config = dict(
    d_model=128,
    norm_eps=1e-05,
    positions='rope',
    bias='all',
    init_std_o=0.0,
    optimizer='cautious_adamw',
    lr=0.00111,
    grad_clip=2.0,
    batch_tokens=[8192, 16384],
    steps=9629,
)
Each number is 128 + 24 x the weight over its row's rms, rounded and kept within 0 to 255. Layers, rows and columns count from 0. The size above them is the row's rms in percent of the matrix's.

# layer 4 MLP up, 512x128, rms 0.107, rows 220-272, columns 0-63
size [ 91 108 102 100  99 100  98 104  99  79  95  80 107  94 107  90 103 106 104 109 105 101 101 104 101 107  94  95 111 109 110 110 112  99 117  97 106 110  91 111 100  99  95 109 104 103  87  94  99  89  79  89 100]
[[154 112 136 133 143 162 151  85 133 109  85 169 104 128 117  93 101 117 127 132 158 156 131 132  86 149 108 141 154 143 120  95 177 136 113 102 147  84 133 130 160 126  93 135  79 159 121 118 113 134 142 132 151 113 168 117  98 155 118 142 134 128  97 142]
 [131 101 131 147 149 147  89 114 140 152 126  63 160  89 144 105 164 149 165 122 140 136 148 109  85 137 130 103 109 145  96 138 125 104  72 168 145 164 149 128 135 125 153 123  90 106 130 115 119  96 147 147 138 164 103 100 110  79 112 137 118 136 130 190]
 [131 141 171 113 133 116  93  97 135 128 128 124 130 107 152  86 137 126 181  99 181 153 119 110 123 128 138 100 125 154 125 143 122 123  90 132 142 146 109 138 180 111 103 148 140  77 131 137 114  65 105 123 143 128 146 131  95  93 128 158 149  89 120 165]
 [132 182 161 117 106 100 129 161 134 169 113 124 140 101 167  88 131 158 134 104 146 152 141 135 109 151  98 151 138 118 136 162 133 110 118 107 133 141  79 149 168 136  97 149 132 100 130 111 106 140 104  94 119 106 131 171 101  68 161 126 138 131 115 180]
 [ 98 122 101 121 147 159 111 115 156 104 103 137 107  87 114  88 148 133 128 123 123 134 127 141 140 127 131 127 122 140 185 130 139 134  75  92 130 131 160 107 172 145 133 132 106 104 150 126 148 149  91 119 112 103 143 119 141  87 159 145  91 105 138 147]
 [133 128 135 136 114 136 123 144 161 143 122  83  99  92 134 117 141 141 117  76 148 130 185 112 161 142 145 135 129 114 150 160 157  92 132 116 124 123 126 119 138 143 140 161 131 149 115  80 163 126  97  67 102 132 109 148  80 100 166 111 164 141 117 146]
 [101 127 142  85 119 115  89 146 121 159 164 114 148 119 147  93 123 157 144 137 141 164 146 165 118 168 136 129 105 117 159 132 122  78  87 129 158  98 108 145 132 135  88 114 114  87 117  99 145 149 104  87 105 147 102 149 134  97 158 123 117 115 154 169]
 [ 82  70 138 163  94 136 116 111 132 104 131 109 157  90 119 126 140 138 168 142 132 137  93 130 106  57 128 132 105  96 129  95 105 121  95 143 146 133 103 146 141 105 101 132 143  69 132 122 161 142 116 149 127 148 134 128  88 125 182 134 147 126 125 145]
 [128 124 190 125 156 149  94 140 158 150 114  98  97 135 162 115 124 191 135 110 118 148 159 112  96 117 122 119 128 163 131  93 111 126  83 155 122 131 157 113 156 115 142 164 112 126 149 107 135  96  78  94 116 139 148 145 100 125 170 112 117 103 150 142]
 [ 98 100 166 135 112 118 107 143 128 154 123 100 137 133 129  99 134 109 169 108 153 175 144 121 117 149 129 137 145 107 131 127 103  96  63 133 127 141 128 140 184 169 116 135 116 127 132 100 120  96 102 120 118 188 149 144  84  94 180 143 148 110 106 130]
 [145 115 148 134 186 116 114  75 155 127  98  83 149 132 139 126 143 134 148 119 125 120 134 100 125 136 147 111 148 127 157 123 152  92 126  89  94 103 138 134 109 126 120 114 175 106 106 122 128  88 148 150 100 115 148 112 130 145 120 102 184 117 139 151]
 [105 101 164 146 117 114  95 101 153 110 101  92 161 151 129 102 152 139 193 142 139 164 131 115 106 123 132 131 163  94 130 145 142 100  95 111 151 136 113 150 156 107 114 122 124 116 156 102 123 113 106 122  93 181  87 143  60 113 150 158 139 137 121 157]
 [127 146 172 111 118 122 119  76 152 158 107 100 100 121 106 114 151 157 158  89 148 165 151  85 121 140 122 122 154 104 102 140 124 125 106 106 118 104 147 118 112 144 141 125 151  91 160 128 132  99 124 164 115 141 153 133  78 111 138 117 101  75 104 157]
 [134 134 153 171 120  78  87  89 130 146 136 129 104 127  98 111 116  93 140 141  91 135 127 129 136 144 120 139 114 111 128 102 107 139  93  79 165 103 143 104 141 143 135 154  85 127 184 119 149 132 100 130 142 134 123 104  93 117 131 107 126 106 150 172]
 [127 128 159 128 106 115 140 109 177 135 135 106 145 135 120 113 109  94 130 169 126 124 133 104 116 119 170 170 103 127 131 157 149 122  65 108 140 117  98 102 149  78 144 154 123  81  86 137 144 148 131 144  91 112 149 161 129 133 158 146 104 140 131 113]
 [ 97  93 154 129 119 134  97 117 160 114 125  88 129  99 111 111 130 118 128 146 155 141 129 147 131  92 136 116 107 155 140 122 133 111  64 141 139 129 121  99 158 159  82 117 159  90 136 141 155 133 110 140  83 118 160 131 107  69 140 194 169 133 167  88]
 [136 154 163 119 149  80 128 132 112 154 149 114 158 158 141  79 122 151 139 143 125 161 198 122 144 119 127 156  90 138  88 138  95 149 108 148 141 118 152 135 147 146  97  95 123 108 137 137 172  93 128 144  86 105  92 140 136 123 141 128 130  81 139 131]
 [114 139 184 136 146 124 123 117 131  98 118 111 140 103 147 136 114 151 225 100 146 129 113 112 122 110 142 119 112 137 114 136 139 109 104 117 102 167 145 152 136 135 131  72  87 126 117 124 129 115  81 133 134 144 141 101 139 137 157 103 131  82 103 187]
 [ 79 117 141 143  81 134 126 136 103  95 140 112 103 102 114 128 112 138 145 162 126 134 121 148  93 108 138 177 135  99 144 139 148 134 101 139 193 147 110 154 140  95 105 112 120 117 121 167 145 111 151 103 119 115 106 113 121  82 164 122 118 136 107 100]
 [146 130 160 113 138 129 101 104  98 147 168 140 124 158 133  92 153 109 131 132 161 119 143  97 127 118 138 109 151 184 136 124 123 136 122 119 166 121 177 109 172  99  98 125 131  94 150 139 166 119  79 104  51 181 130 102 117 108 166 102 131 136 157 123]
 [125 103 152 117 141 154  83  96 162 129 121 144 152 101 104 142 121 129 167  99 152 158 124 128 123 134 147  92 121 134 150 162  95 112 118 113 116  88 119 123 192 113 115 149 104  89 160 130 132 102  87 113 123 159 122 100  95  66 138  98 112 138 119 138]
 [115 151 187 187 117 133 115 120 149 104 107 151  99 173 150 139 140 134 168 100 148 141 182  99 111 118 143  88 129 136 125 113 107 137  93 112 145 145 157 133 150  90 155 114 111  97 106 108  97 132  93  78 107 171 104 143 103 119 130 131 130 150  72 122]
 [115 134 120 102 146 172 119 150 152  91  90 122 133 151  81 100 128 117 166  93 136 123 128 129 139 116 149  98 172 174 114 166 121 148 100 166 129 129 135 155 150 103 119 106 103 149 144  93 149  82 139 104 132 173 129 155 121  94 160 143 103 144 131 130]
 [114 149 137 155 136 134  86 107 111 108 111 116 145 151 143 104 144 136 162 104 137 128 124 154 144 129 123 153 113  93 105 131 124 121 120 128 152 139 167 134 139 133 134 131  95  97 103 109 157 140  77  92  98 157 108 102 124  76 145 135 147 112 126 125]
 [157 118 143 170  94 111 112 157 149  91 124 144 121 107 132  84 154 138 144 156 122 107 122 112  94 114  99 141 126 163 154 141 130 144  91 137 124 131 172 114 153 178 113 109 116 108 134 131 172 105 140 115  97 140 116 125 156  88 136 135 133 122 121 158]
 [136 144 152 146 139 107 118 126 113 162 130 117 145 156 164  95 142 141 159 101 164 149 161 109 132 127 105 107 134 124  84 161 156 144 150 102 137 157 111 142 172 122 132 154 125  71 143  90 128  81  74 127 118 138 116 126 107 104 115 166 119 140 123 168]
 [107 123 153 112 110 173  72 122 182 125 129  97 111  77 159 131 123 166 155 113  82 128 110 152  58 140 104 118 120 141 142 118 123 132 155 149 123 152 137 115 146 169  86 142 113 135 157 121 141 112 103 131 132 114 115 150 120 124 152 139 145 124 125 191]
 [142 119 172 122 124 143 128 137 133  90  98 113 130 128 160 156  93 114 141  91 126 151 151  96 113 121 141 100 132 114 134 139  92 149 146 170 124 141 106 121 139 107 185 130 110 110 116 116 204 116  99 115 111 139 125 116 105  94 141 145 142 116 135 126]
 [140 121 157 168 114  99  94 153 159 103 182 115 135  86 162  92 141  97 160 141 115 129 146 166  78  96 121 136 133 140 117 132 129 142  75 155 139 138 114 136 135 142 133 168 110 126 142 120 140 121 138  79  77 109 141 175  79  90 136 188 133  98 149 147]
 [113 150 158 130 116 131  88 106 152 141 129 100 147 130 118  98 144 133 168 149 134 173 134  67  76 149 137 135 102 103 121 146 152  89  62 124 115 145 125 143 148 148  89 123 130 121 166 129 178 113  86 121 122 177 112 114  99 128 156 134 130 117 154 164]
 [165 130 162 136 133 129 110 141 105 114 113 135 130 146 128 117 152 163 160 130 142 169 170 109 109 130 139  98 128 104 127  95 133 139  93 124 170 129 137 159 139 115 125 100 157  62 109  81 107  95  92 119  91 135 109 136  89 124 161 106 118 136  63 141]
 [135 122 160 161 138 133 104  59 180  88 155 104 108 105 102  71 145 149 146 131  80 164 103 139  96 112 114 128 170 119 151 131 121 124  98 129 140 102 139 150 132 128 133 165 103 128 191 103 132 125 145 115 124 171 151 123  76 106 161 136 127 116 126 164]
 [119 129 167 164 130 158 143 126 120 136 116 111 150 128 118  97 146 151 154 174 130 191 145  78  98 156 130 106 122 168 147 116 156 152 135 135  87 146 149 133 156 119 135  97 118 105 100 150 167 100 132 132  86 114 169 129 100 100 110 119 123 115  86 187]
 [132 100 126 153 123 122  92 140 161 121 150  76 130 130 105 141 142 153 161 116 135 193 146 101  94 165 134 137 152 160 142 109 135  93  86 161 135 118  99 122 164 168  94 121 124  94 142 115 152 104 116 119 142 128 130 121 133 124 181 132 123  96 111 159]
 [123 173 187 155  98 119 128  85 123 160 137  78 165 108 135  86 147 136 168  82 179 141 142 123 109 113 111 162 150 123 111 101 135 128  97 117 124 131 100 157 148 138 126 110 117  89 171  98 126  82 139 147 168 152 165 165 119 130 119 143 108  88 112 130]
 [121 123 106 146 131  89  73 129 165 112 151 124 149 134 109 101 120 147 148 143 126 134 109 128 136 149 101 126 113  94 148  91 118  66 136 107 145 122 117 140 149 164  98 150 117  97 141  99 161 140  92  71  93 179 106 118  91 131 129 127 155 145 137 146]
 [165 127 121 114 107 128 134 159 116 123 141 137 145 151 138 116 114 115 128 116 129 142 143 123 127  98 120 112 162  95 138 143 141 142  90  95 151  83 113 150 141 128 128 102 119 115 126 115  93 124 121 116 118 116 122 115  62 143 117 180 142 123 115 110]
 [124 131 150 127 138  85 103 109 132 121 112 125 141 106 140  93 123 148 150 110 157 189 134 145 126 158 104 145  91 137 158 144 151 138  95  95 124 115 140 172 163 107 104 103 120 120 182 104 142  87 148 169 128 165 171 167 140 101 131 140 161 102  92 156]
 [117 145 157 138 121 118 112 102 138 162 109 130 159 147 119 146 135 125 142  88 133 147 182 101  92 103 118 145 136 105 113 171 115 126  78  85 116  95  69 165 155 169 111 154 122 121 125  98 102  75 118 130 118 144 155 127  59 111 176 148 179 124  98 148]
 [123 163 185 147 159 124  95  97 157 122 128 111 139  67 114  83 126 171 131 101 114 134 103 156  85 137 122 154 154 148 134 128 105 138 120 102 138  92 108 117 176 117 136 135 122 120 156 125 153 145 133 142 141 147 146 139 102 118 163 131 134 114  88 142]
 [155 118 120 168  72 139 107 104 168 149 172 152 144  97 148 114 144 127 156 127 131 113 144 117 101  93  83 129 135 104 128 139 106 105  97 118 175 126  95 157 146  83 140 136 150 128 151 162 143 104 137 115  97 141  90 107 105  93 132 140 118 144 145 131]
 [118 118 143 117 128 121  93 158 154 117 126  98 116 101 124 102 175 146 117 121 142 137 175 140 154 141 131 130 167 118 190  96 141  96 122 152 151 115 136 118 164 124 138 116  99 131 116  80 121  71 139  58  92 121  96 143 145 155 146 169 135 116 112 109]
 [137 131 142 150  94 156 102 107 146 125 144 116 120 104 193 131 104 182 147 131 153 105 182  86 129  71 104 135 112 131 141 136  99 138 135 154 135 174 121 118 152 140 128 143 130 100 142 115 160  80  98 106 133 146 134 139 101 101 166 129 130 130 148 100]
 [131 133 132 135  56 112 115 126 145 144 104 125 121 132  99 164 153 118 147 105 148 157 109 155  78 161  97 148 164 139 131 181 111 120  93  93 149 121  96 118 116  87 120 121 132 149 156  74 151 132 119 113 130 147 150 131 101 118 127 168 137 135  87 139]
 [115  95 152 145 117 129 112 131 108 136 144 112 155 134 140 138 123 144 155 134 127 114 112  79  74 101 124 122 137  88 146 117  91  73 103 156 189 110 129 175 159  81 119 135 122  94 155 135 138 132  98 129 104 158 100 110 118 120 161 133 153 160 145 120]
 [174 156 185 128 117 119  95  61 106 111 144 134 147 110 124  72 107 157 135  90 121 160 132 122 110 143 108 120 145  85 134 111 147 139 146 133 126 158 119 121 142 100  83 112 135  76 130 132 112  93 146 158 120 170 149 138 102  93 133 165 115 135 131 140]
 [128 117 121  95 127 105  84 107 128 106 115 138 130 106 133  63 120 146 160 115 136 167 143 119 121  99 125 135 139 116 144 105 155 153 120 132 154 145 120 167 161 143 138 120 105 121 145 148 101 116 132 127 106 156 108 133 119 139 130 159 155 150 159 133]
 [ 83  94 138 152  91 122  89 148 121 131 132 109 125 130 106 124 156 162 169 148 145 132 108  95  89 164 119 108 134 142 161  93 142 114 118 139 148 125 126 157 104 148  86 111 117  94 121 115 164 120 126 142 119 104 121 109 136 149 165 157 118 129  94 134]
 [ 78 131 139 117 135 107  61 115 121 129 166 100 138 102 127  51 156 143 139 167 148 124 148 135 122 121 131 129  95 156 137 119 130 126 115 129 137 125 137 104 133 160 126  91  88 111 127 104 163 103 142  92  67 120 129 102 171 121 154 139 130 101 126 150]
 [116 101 148 149 116 151  78 135  93 180 104 130 131 130  73 129 148 110 133  97 136 114 116  96 149 146 131 115 158 121 115 161 130  93 131 122 126 149 117  92 131 105 139  95 135 120 132 132 107  99 169 158 106 163 208 127 129  59 162 159  96 134 123 109]
 [131 103 152 135 115 103  95 148 149 134 109  93 141 143 125  93 139 123 172 124 111 182 145 126  94 102 149 143 144  96 132 137 113 115  86 135 182 121 148 155 167 118 103 150 123 125 136  93 113 101  87 127  93 155 130 140  81  94 184 155 119 132 114 152]
 [127 114 141  98 106 118 124 120 135 138  96 139  97 133 188 131 134 176  91 128 135 134 131 145 140 128 124 115 121 129 101 152 145 127  81 134 130 128 144 128 180 169 121 129 127  99 156 105 134 109 143 151  68 125 133 147  96 109 141 111 101 129 130 180]
 [152  80 129 115 118 117 103 163 152 142 156 148 107 178 145  97 132 166 137 125 115 153 120 114 151 123 155  96 105  86 134 134 105 116  94 132 146  96 130 180 116 147  99 183 119 126 123  86 130  93 129  92  81 140  78 152 133 110 145 141 138  93 164 129]]
# layer 4 MLP down (transposed), 512x128, rms 0.0898, rows 220-271, columns 0-63
size [ 86 109  97  95  93 105  98 100  91 100  93 100 103  95 106  77 101 108 104 100 112 111  97 108  89 108  94 100 114  99 124 110 105  83 124  97 109 109 102 118  80  90  91 106  99  99  92  78  93  85  99 101]
[[106 129 124 109 115 140  76 153 117 192 130  97 126 103 136 145 150 138 168 142 133 144 137 146 125  94 114  88 122 128 160 148  95 117 118 135 103 129  89 131  86 145 134 140 164  87 136 152 139 116  91 135  93 136 120 172 163 104 118 166 121 116 184 128]
 [161  86  79 137 145 157 122 106  99 131 129  99 166 109 148 125 151 138 145 143 133 160 113 177 113 114 149  89 153 129 127  92  74 123 135 113 147 124 106 125 145 163 121 134 150 131  66  85 110 114 110 117 116 121 121 104 149 134  78 159 161 136 132 115]
 [138 124 169 129 130 104 114 119 150 112 165  98 142 140 140 138 150 118 193 132 149 163 122 127 136 164 121 132 117 130 142 167 143 101 137 140 132  89 155 140 156 129 114 162 107 101 126 147 136  97 104 150 125 102 154 116 119  78 102 160 130 128  60 133]
 [145 136 100 128 126 128  87  95 151 154 117 135 100 115 141 118 145 121 108 145 145 129 109 122  94 100 114 137 147  92 136 177 132 111 142 103 154 166 134 121 126 135 120 137 107 140 160 156 127 155 110  89 103 132 129 176 106  99 139 122 163 131 132 144]
 [137 122 119 139  66 107 140 138 111  98 190 106 109 132 138 141 157 125 165 141 147 183 141 155 118 105 127 115 119 172  91  95 128  97 163 116 106 138 123 115 136 152 116 166 133 146 120 110 126 136 134 105 106 163 137 105 105 162  76 123 151 141 153 114]
 [ 98 144  94 127 124  90 131 122 105 118 148 135 146 161 101 156 119 108 117 181 116 135  64 152 117 129 133 117 117 126 134 115 115 130 109 105 133 128 118 123 129 119 104 119 129  97 143 192  84 144 156 160 139 159 135 110 163 160  88 115 115 123 136 107]
 [159  93 150 143 101 112 121 124 106 162 151 128 149 161 137 116 121 119 148 153 131 142 133  85 142 200 128 129 153  93 115 140 155 107 146 134 143 142 135 112 140 120 131 126 133 132 117 126 130 104  94 135 126 148 127 116 106 133 145 141 145 138 114 131]
 [138  80 155 121 146 132 128 171 178 146  85 163 134 116 130 121 128 119 190 137 133 143 129 152 136 114 127 127 133 153 148 143 107 118  72 125 122 104 119 109 164 154 103 139  85 126 148 122 113 182 166 115 174 165 121 146 100 114 175 115 144 123 122 154]
 [142 116 111  96 158 158 123 121 119  98 128 131  77 161 122 120 140  83 130  82  98 129 130 139 153 112 118 129 116 172 138 108 143 115 126 109 136  83 127 137 150 170 128 137 127 162  78 137 121 118 138 116 115 160 150 126 108 155 117 100 147 150 131 151]
 [115 107 193 147 137 127 120 112 140 150 135 115 143 154 131  86 127 112 196 128 128 158 149 113 102 138 148 140 129 123 129 159 121 113  76 121 131 144 120 133 184 146 114 159 102 135 142  99 135  99 107  90 104 188 145 126  85  99 173 125 134 111 111 135]
 [118 129 126  88 114 137 118 151 135 128 125 135 153 110 120 141 111 140  75 122 144 141 153 192 177 144 130 154 128 118  81 149 119 145 142 154 163 145 113  87 149 121  94 102  93 164 145  96 124 125 119 122 128 120 117 145 105 117 147 159  68 108 154 118]
 [119  85 173 146 130 113  98 110 149 138 122 107 158 159 123 103 137 119 239 135 129 169 144 137 113 134 141 135 124 119 117 180 137 126  92 114 129 132 119 144 156 122 132 151 115 121 144 103 146 103 116  86  87 170 123 124  79 111 130 131 130 126  99 150]
 [137 179 138  94 119 123 134 158 102 153 118 106 118 100 127 174 117 108 123 131 142  95 124 119 154 108 165 126  99 117  81 148 157 113 168 134 137 121 113 136 114  76 131  72 126 163 150 127 126 130 129 139 166  69 110 110 114 196 120 116 121 139 140 167]
 [114 112 117 127 131 125 160 155 116 154 122 112 133 123 157  62 153 141 158 141 148  97 149 128 152 118 139 133 159 119 126 163 157 135 136 153  88  97 104 160 139 134 131 141 144 175  85 107 120  85 147 153 134 112 110 132 159 110  75 161 124 166 106  83]
 [132 107 101 108 159 181  97 133 185 105 140 151 125 112 170 177 150 159 166 126 119 113 104 136 120 123  93 109 109 129 114  71 142 116 140 160 103 141 158 102 136 148  99 133 142 156 163 114  94 102 106  99 114 160  92 131 151  99 100 132 155 108 120  98]
 [152 169 107 111 125  91 161 102 155 140 150 151 146 128 154 120 132 135 133 119 142 119 150 187  99 125 147 140 135 172 141 100 125 126 183 111 120 143  98 120 135 116 107 184 125 110 114  99  95 113 193 115 130 134  99 119 163 147  91 118  99 136 129 120]
 [137 112  78 125 123 132 115 130 171  95  99 135 128 114 166 113 135 112 123 137 116 145  80 133  79 140  81 141 146 153 131 112 124 138 105 108 127 104 132 112  90 114 182 151 127 144 101 136 101 132 122  98 125 163 151 123 149 136  94 155 117 161 159 125]
 [132 150  98 140 104 156 138 111 124 126 130 166 110 109 101 116 204 150  96 118 135 110 149 138 114 144 118 112 129 144 169 109  90 156 118 175 202  83 120 122 111 144  70 136 131 161 139 175  98 171 133 135  94 143 137 117 140 163 127  87 124 180 103 113]
 [161 153 128 140 144 143 112 127 144 124 130 130 142 106 170 109 137 130  55 113 104 144 169 111 125 116 114 119 154 177 138 115 109 121 121 168  89 118 125 137 135 163 151 139  98  90 110 121 106 121 118  84 117 160 129  93 141 132  99 134 143 106 126 157]
 [132 173 145 113 144 114 129 121 184 132 105 129 117  97 141 163 131 164  89 141 146 138  99 123 129 138 104 134 127  56 109 109 134 114 116 109 111 134  77 127 148 129 136 140 159 107 151  77  95 133 136 153 167 127  95 133 126 119  94 136 113 145 152 165]
 [ 96 133 135 151  92 152 120  85 157 110 176 113 141  86  97 130  74 155 121 133 127 156 128 110 143 142 140 154 131 153 173 119 173 133 174 132 115 155 121 118 124 127 106 127 126 117 140 138 103 115 122 137 131 154 160 126 115 120 129 165 143 128  92  99]
 [152 109 171  98 109  91  84 157 136  96 157  99 144 148 140 149 131 154 152 109 111 117 180 128 115 130 158 106 117 144 159 120 113 109 108  99 136 131 121 132 169 145 167 175 100  93  99 102 115 124 118  86 113 173 126 124 117 139 110 119 128 153 110 165]
 [162 140 139 164 132 136 156  99 128  91 159  97 121 136 165 142 136 143 159 155 120 144 100 100 111 163 136 145 116 125 142  88  92 102 157 154 106 115 107 110 150 143 128 153 120 100 140 149 115 130 113 108 120 101 116 113 175 168 106 131 111 142 108 144]
 [110 119 170 129 115  87 103 146 123 134 132 105 126  81  98 141 117 156 183 129 145 136 190 132 109  83 160 120 128 110 117 128 112  91 121 126 105 146 135  82 116 117  91 165 112 135 137  81 140  99  76 144 146 156 134 115 180 159 127 138 129  82 100 134]
 [110 161  60 140 152 155 171 120 156 126 142 138 154 147 137  94 107 128 146 158  99 115 107 105 101 106 130 141  95  98 100 123 132 153 153 112 118 125 159 102  98 163 147 131 131 145 180 178 129 134  82 131 151 129 148  76 110 149 140 117 108 102  98 105]
 [131 145  57 118 154 131 154  82 137 139 148 131 182 110  60 129 172 125 133 143 148 108 130 138 155 140 147 144 130  89 156 145 128 129 131 150  97 144 131 153 130 100 161 140 116 158  86 142 145  73 133 132 127  83  93  98 157 167 156 129 140 126 119 132]
 [143 116  99 175 158 110 143 125  84  87 155 107 145 147 124  88 114 114 111 135 163 142 182 147 141 131 122 163 134 127 141 113 108 112 106 118 159 109 131 122 107 103 125 158 179 151 132 135 111 179  90 120 119 190 135 109 108 125 112 128  98  96 140  82]
 [142 157 135 156 124 115  97 128 107 106 109  89 132 119 136  98 146 106 179  85 152 142 105 152 115 167 104  89  85 142 101 107 147 148 197  94 166 176 133 136 154 137  71 140 118 136 124 143 126 141 122 152  93 136 126 128 107 143 153 113 106 119 135 126]
 [105 153 148 105 137 128 112 109 157 113 108 130 116 149 152 129 112  81 134  84 113 128 145 140 145  95 112 118 102  97 125  70 119 150  84 145 131 109 132 118 115 167 127 148 133 189 160 131 125 157 110 156 152 175 143 120 149 152  89 148  90  89 143 144]
 [ 88 143 148 119 161 117 137  82 138 154 101  98  99 150 125 111 145 139 191 152 180 116 136 106 132  94 140 173 126 106 121 136 144 105 100 135 129  99 133 103 122 113  96 149 170 109 137 105 196 106 109 130 147 122 129 128 113 140 125 144 128 144 158 117]
 [118 126 152 128 120 107 118 150 162 137 150  87 110 117 124 102 149 116 171 135  96 156 164 139  80 156 167 156 113 128 136 158 144 124  93 142 147 130 124 125 156 107 159 108 116 121 110  72 107 105 117  95  94 169 124 149  81 181 147 137 115 126 101 152]
 [131 184 165 120 129 168 143 113 107 150 116 120 128 139  99 130 158 133 150 143  96 127 109 108 117 128 111 108 129 117 133 200 154 142  92 102 129 101 135 126 149  95 130 129  90  99 175  91 140 134 129 136 137 113 157 153 128 132 126 138 172 128  94 179]
 [143  96 114 150 128 128  71 124 128  99 124 175 116 101 154 147 138 149 179 152 139 118 129 121 144 128 141 177  98  84 145 120 106 117 133 108 144 139 119 131 136 112 130 150 138 112  84 131 124 108 137 162  84 141  93  93 182 147 158 134 110 135 125 133]
 [174 104 117 128 115  96 132 132 107 119 105 130 130 127 101 134 126 120 151 128 126 108 116 109  84 163 126 179 119 126 165 158 159 141  73 128 106 123  69 108  75 139 103 171 111 153 112 134 110 102 148 121 112 140 144 150 145  86 159 107 124 138 138 149]
 [114 148 133  88 122 145 136  75 141 111 101 130 147 124 104 115 145 135  65 100 175 123 152 170 115 133 129 113 140 136 162 155 138 128 118 106 174 121 148 141 120 105  97 139 108 176 132 135 129 136 103 135 127 110 117 139 124 111 143 113 157 117 115 152]
 [131 129 145 124 149 163 164 127  99 124  76 133 112 141 118 129 156 150  22 143 116 109 143 122 118 116 163 128 173 168 113 144 120 159  96 121 114 122 117 126 118 121 121 112 138 161 113 159  82 137 120 174 132 116 131 118 135  84 109 128 132 117 100 108]
 [102 124 159 136 161 107 142 112 155 133 102 119 157  80 118 133 146 151 146 110 149 133 148 101 141 119 129 132 148  96 122 147  98 123 160 162 112 184 126  82 125 131 136 164 165 146 146 135 148  95  92 151 103 144 100 152 157  93 161 111 130 102 133 135]
 [147 183 185 115 120  89  92 132 127 146  78 101 169 132 114  97  89 146 156 143 170 102 103 160 124 142 115 147 131 108 109 153 113 121 137 172 123  92 139 113 107 142 106 119 116 127 116 135 144 126 113 174 134 170 158 133 117 113 122 146 111 132  96 107]
 [139 134 174 150 129 139 114 107 115 141 117 114 159 166 124 138 127 107 198 131 128 150 171 112  86 119 130 148 103 127 110 162 113 124  78 109 128 128  79 137 155 153 126 154 116 116 125 102 115  91 119 111  90 135 153 109  45 112 181 132 140 118 111 142]
 [146 152 124  85  93 101  75 150 100  92 138 111 124 129 165 125 157 139 135 133 145  95 114 139 178  37 151 180 124 126 161 169 124 145 121 126 138 147  99 143 159  88 142 148  90 144 137 146 110 122 143 133 135  94  99 136 115  97 147 153 131 142 151 125]
 [124 156  73 147 146 133 139 150 122 143 107 186 136 127 131 125 180 120 126 128 151  83 113 151 163 155 156 139 163 129 104 158 116 115 140 138 149  93  89 146 150 158 127 152 126 111 106 140 122 114 117 144 155  87 109 148 111 129 134 132 137 114 128 131]
 [137 143 113 177 124 123 153 134 106 125 137 162 110 129 147 130  83 121 139 170 117 151 105 131 106  80 138 140 122 149  97 144 110 114 125 111 127 178  86 113 105 157 101 163 117 117 135 152 133 193 149 158 105 115 146  97 110  93 120 106 124 188 143 112]
 [132 114  81 136 171 125 109 150  98 128 120 168 134 150  96  94 169 117 138  99 152 158 109 181  86 164 128  95 135 139  88 109 163 116 104 120 150 104 125 143 152 106  95 112 125 141  93 127 114 146 139 114  96 132 130 109 161 144  79 149 147 116 117 144]
 [113 146  69 124 138 111 150 136 129 125 137 116 133 126 106 137 107 150  85 124  65 103 115 127  99 111 118 148 167 142 122 119  81  91 176 126  91 126 128 132 100 144 117 145 143  84 123 140 107 166 110 132 148 133 148 147 165 113 139 112 139  97 107 119]
 [142 113 119 144 117 148 119 156 114 155 106 132 148 113 127 104 167 120 128 181 113 173 134 165 150 130 115  98 137 164 158 139 139 145 116 138 155 164 110 153 124 140  89 125  82 181 124  78 100 151 182  90  72 110 137 124 128 125 175 133  99 128  90 140]
 [123 157 155 140 114 108 102  89 119 140 154 105 106 169 143 151 142 103 190 141 125  91 144  70 112 150 119 112 116 142 140 127 118 100 134 145 133 128  99 140 138 123 120 141 117 105 137  94 159 140 123  91 167 151 103  90  95 126 128 124 110 106 105 161]
 [128 108 122 161 115 136 163 134 102 128 153 136 134 166 120 161 131 142  72 120  97  98 149 151 126 165 113 110 124 133 124 143  93 127 104  83 104 129 115 114  84 109 106 169 163 162 104  95 138 157 122 132 122  99 142 121 130 107 124  84 136 101 126 127]
 [139  98 158 120 188  95 143 157 159  63 114 128 125 162 139 181  98 142 133 101 155 160 115 155 149 133 100 177 115  92 136 162  92 158 109 109 122 105  79 129  94 106 138 154 103 150 103 107 117 128 192 129 119 124 111 150 135 126 132  85 122 118 119 150]
 [164 127 109  95  83 132 149 105 168 117 106 156 142 131 158 176 142 144  65 130 103 147 144 102 126 108 131 140 126 122  85 106 115 106 128 114 136 161  98 106 143 123 141 156 128 104 145 140  93 152 126 172 107 160 124 157 106 121 143 118 121 121 119 157]
 [107 125 102  97 137 136 156 127 141 109 176 142 112 114 191 108 108 165 150 162 122 123 111 147 111 134 115 130 102 128 118  72 124 147 122 109 137 114 129 126 113  69 138 153 115 140 148 138 111 120 106 106 123 131  95  99 117 177  95  89 158 122 112 136]
 [140  97 173 155 129 119  91 130 136 147 131  96 138 154 115 101 140 117 199 135 114 167 161 130  97 137 154 139 121 118 131 177 124 131  92 128 148 129 128 155 168 121 116 181 108 118 137 115 125  92 112 109  69 162 119 128  79  97 160 124 121 131 109 154]
 [129 145  95 114 133 144 125 152 128 112 153 108 152 117  68 116 128 101 156 126 102 127 127 116 121 120 141 134 141 155 140 130  88 114 184 102  97 123 111 130 117 123 131 126 142 140 124 138 114 139 122 139 165 149 147  82 181 166 121 145 186 129 117 110]]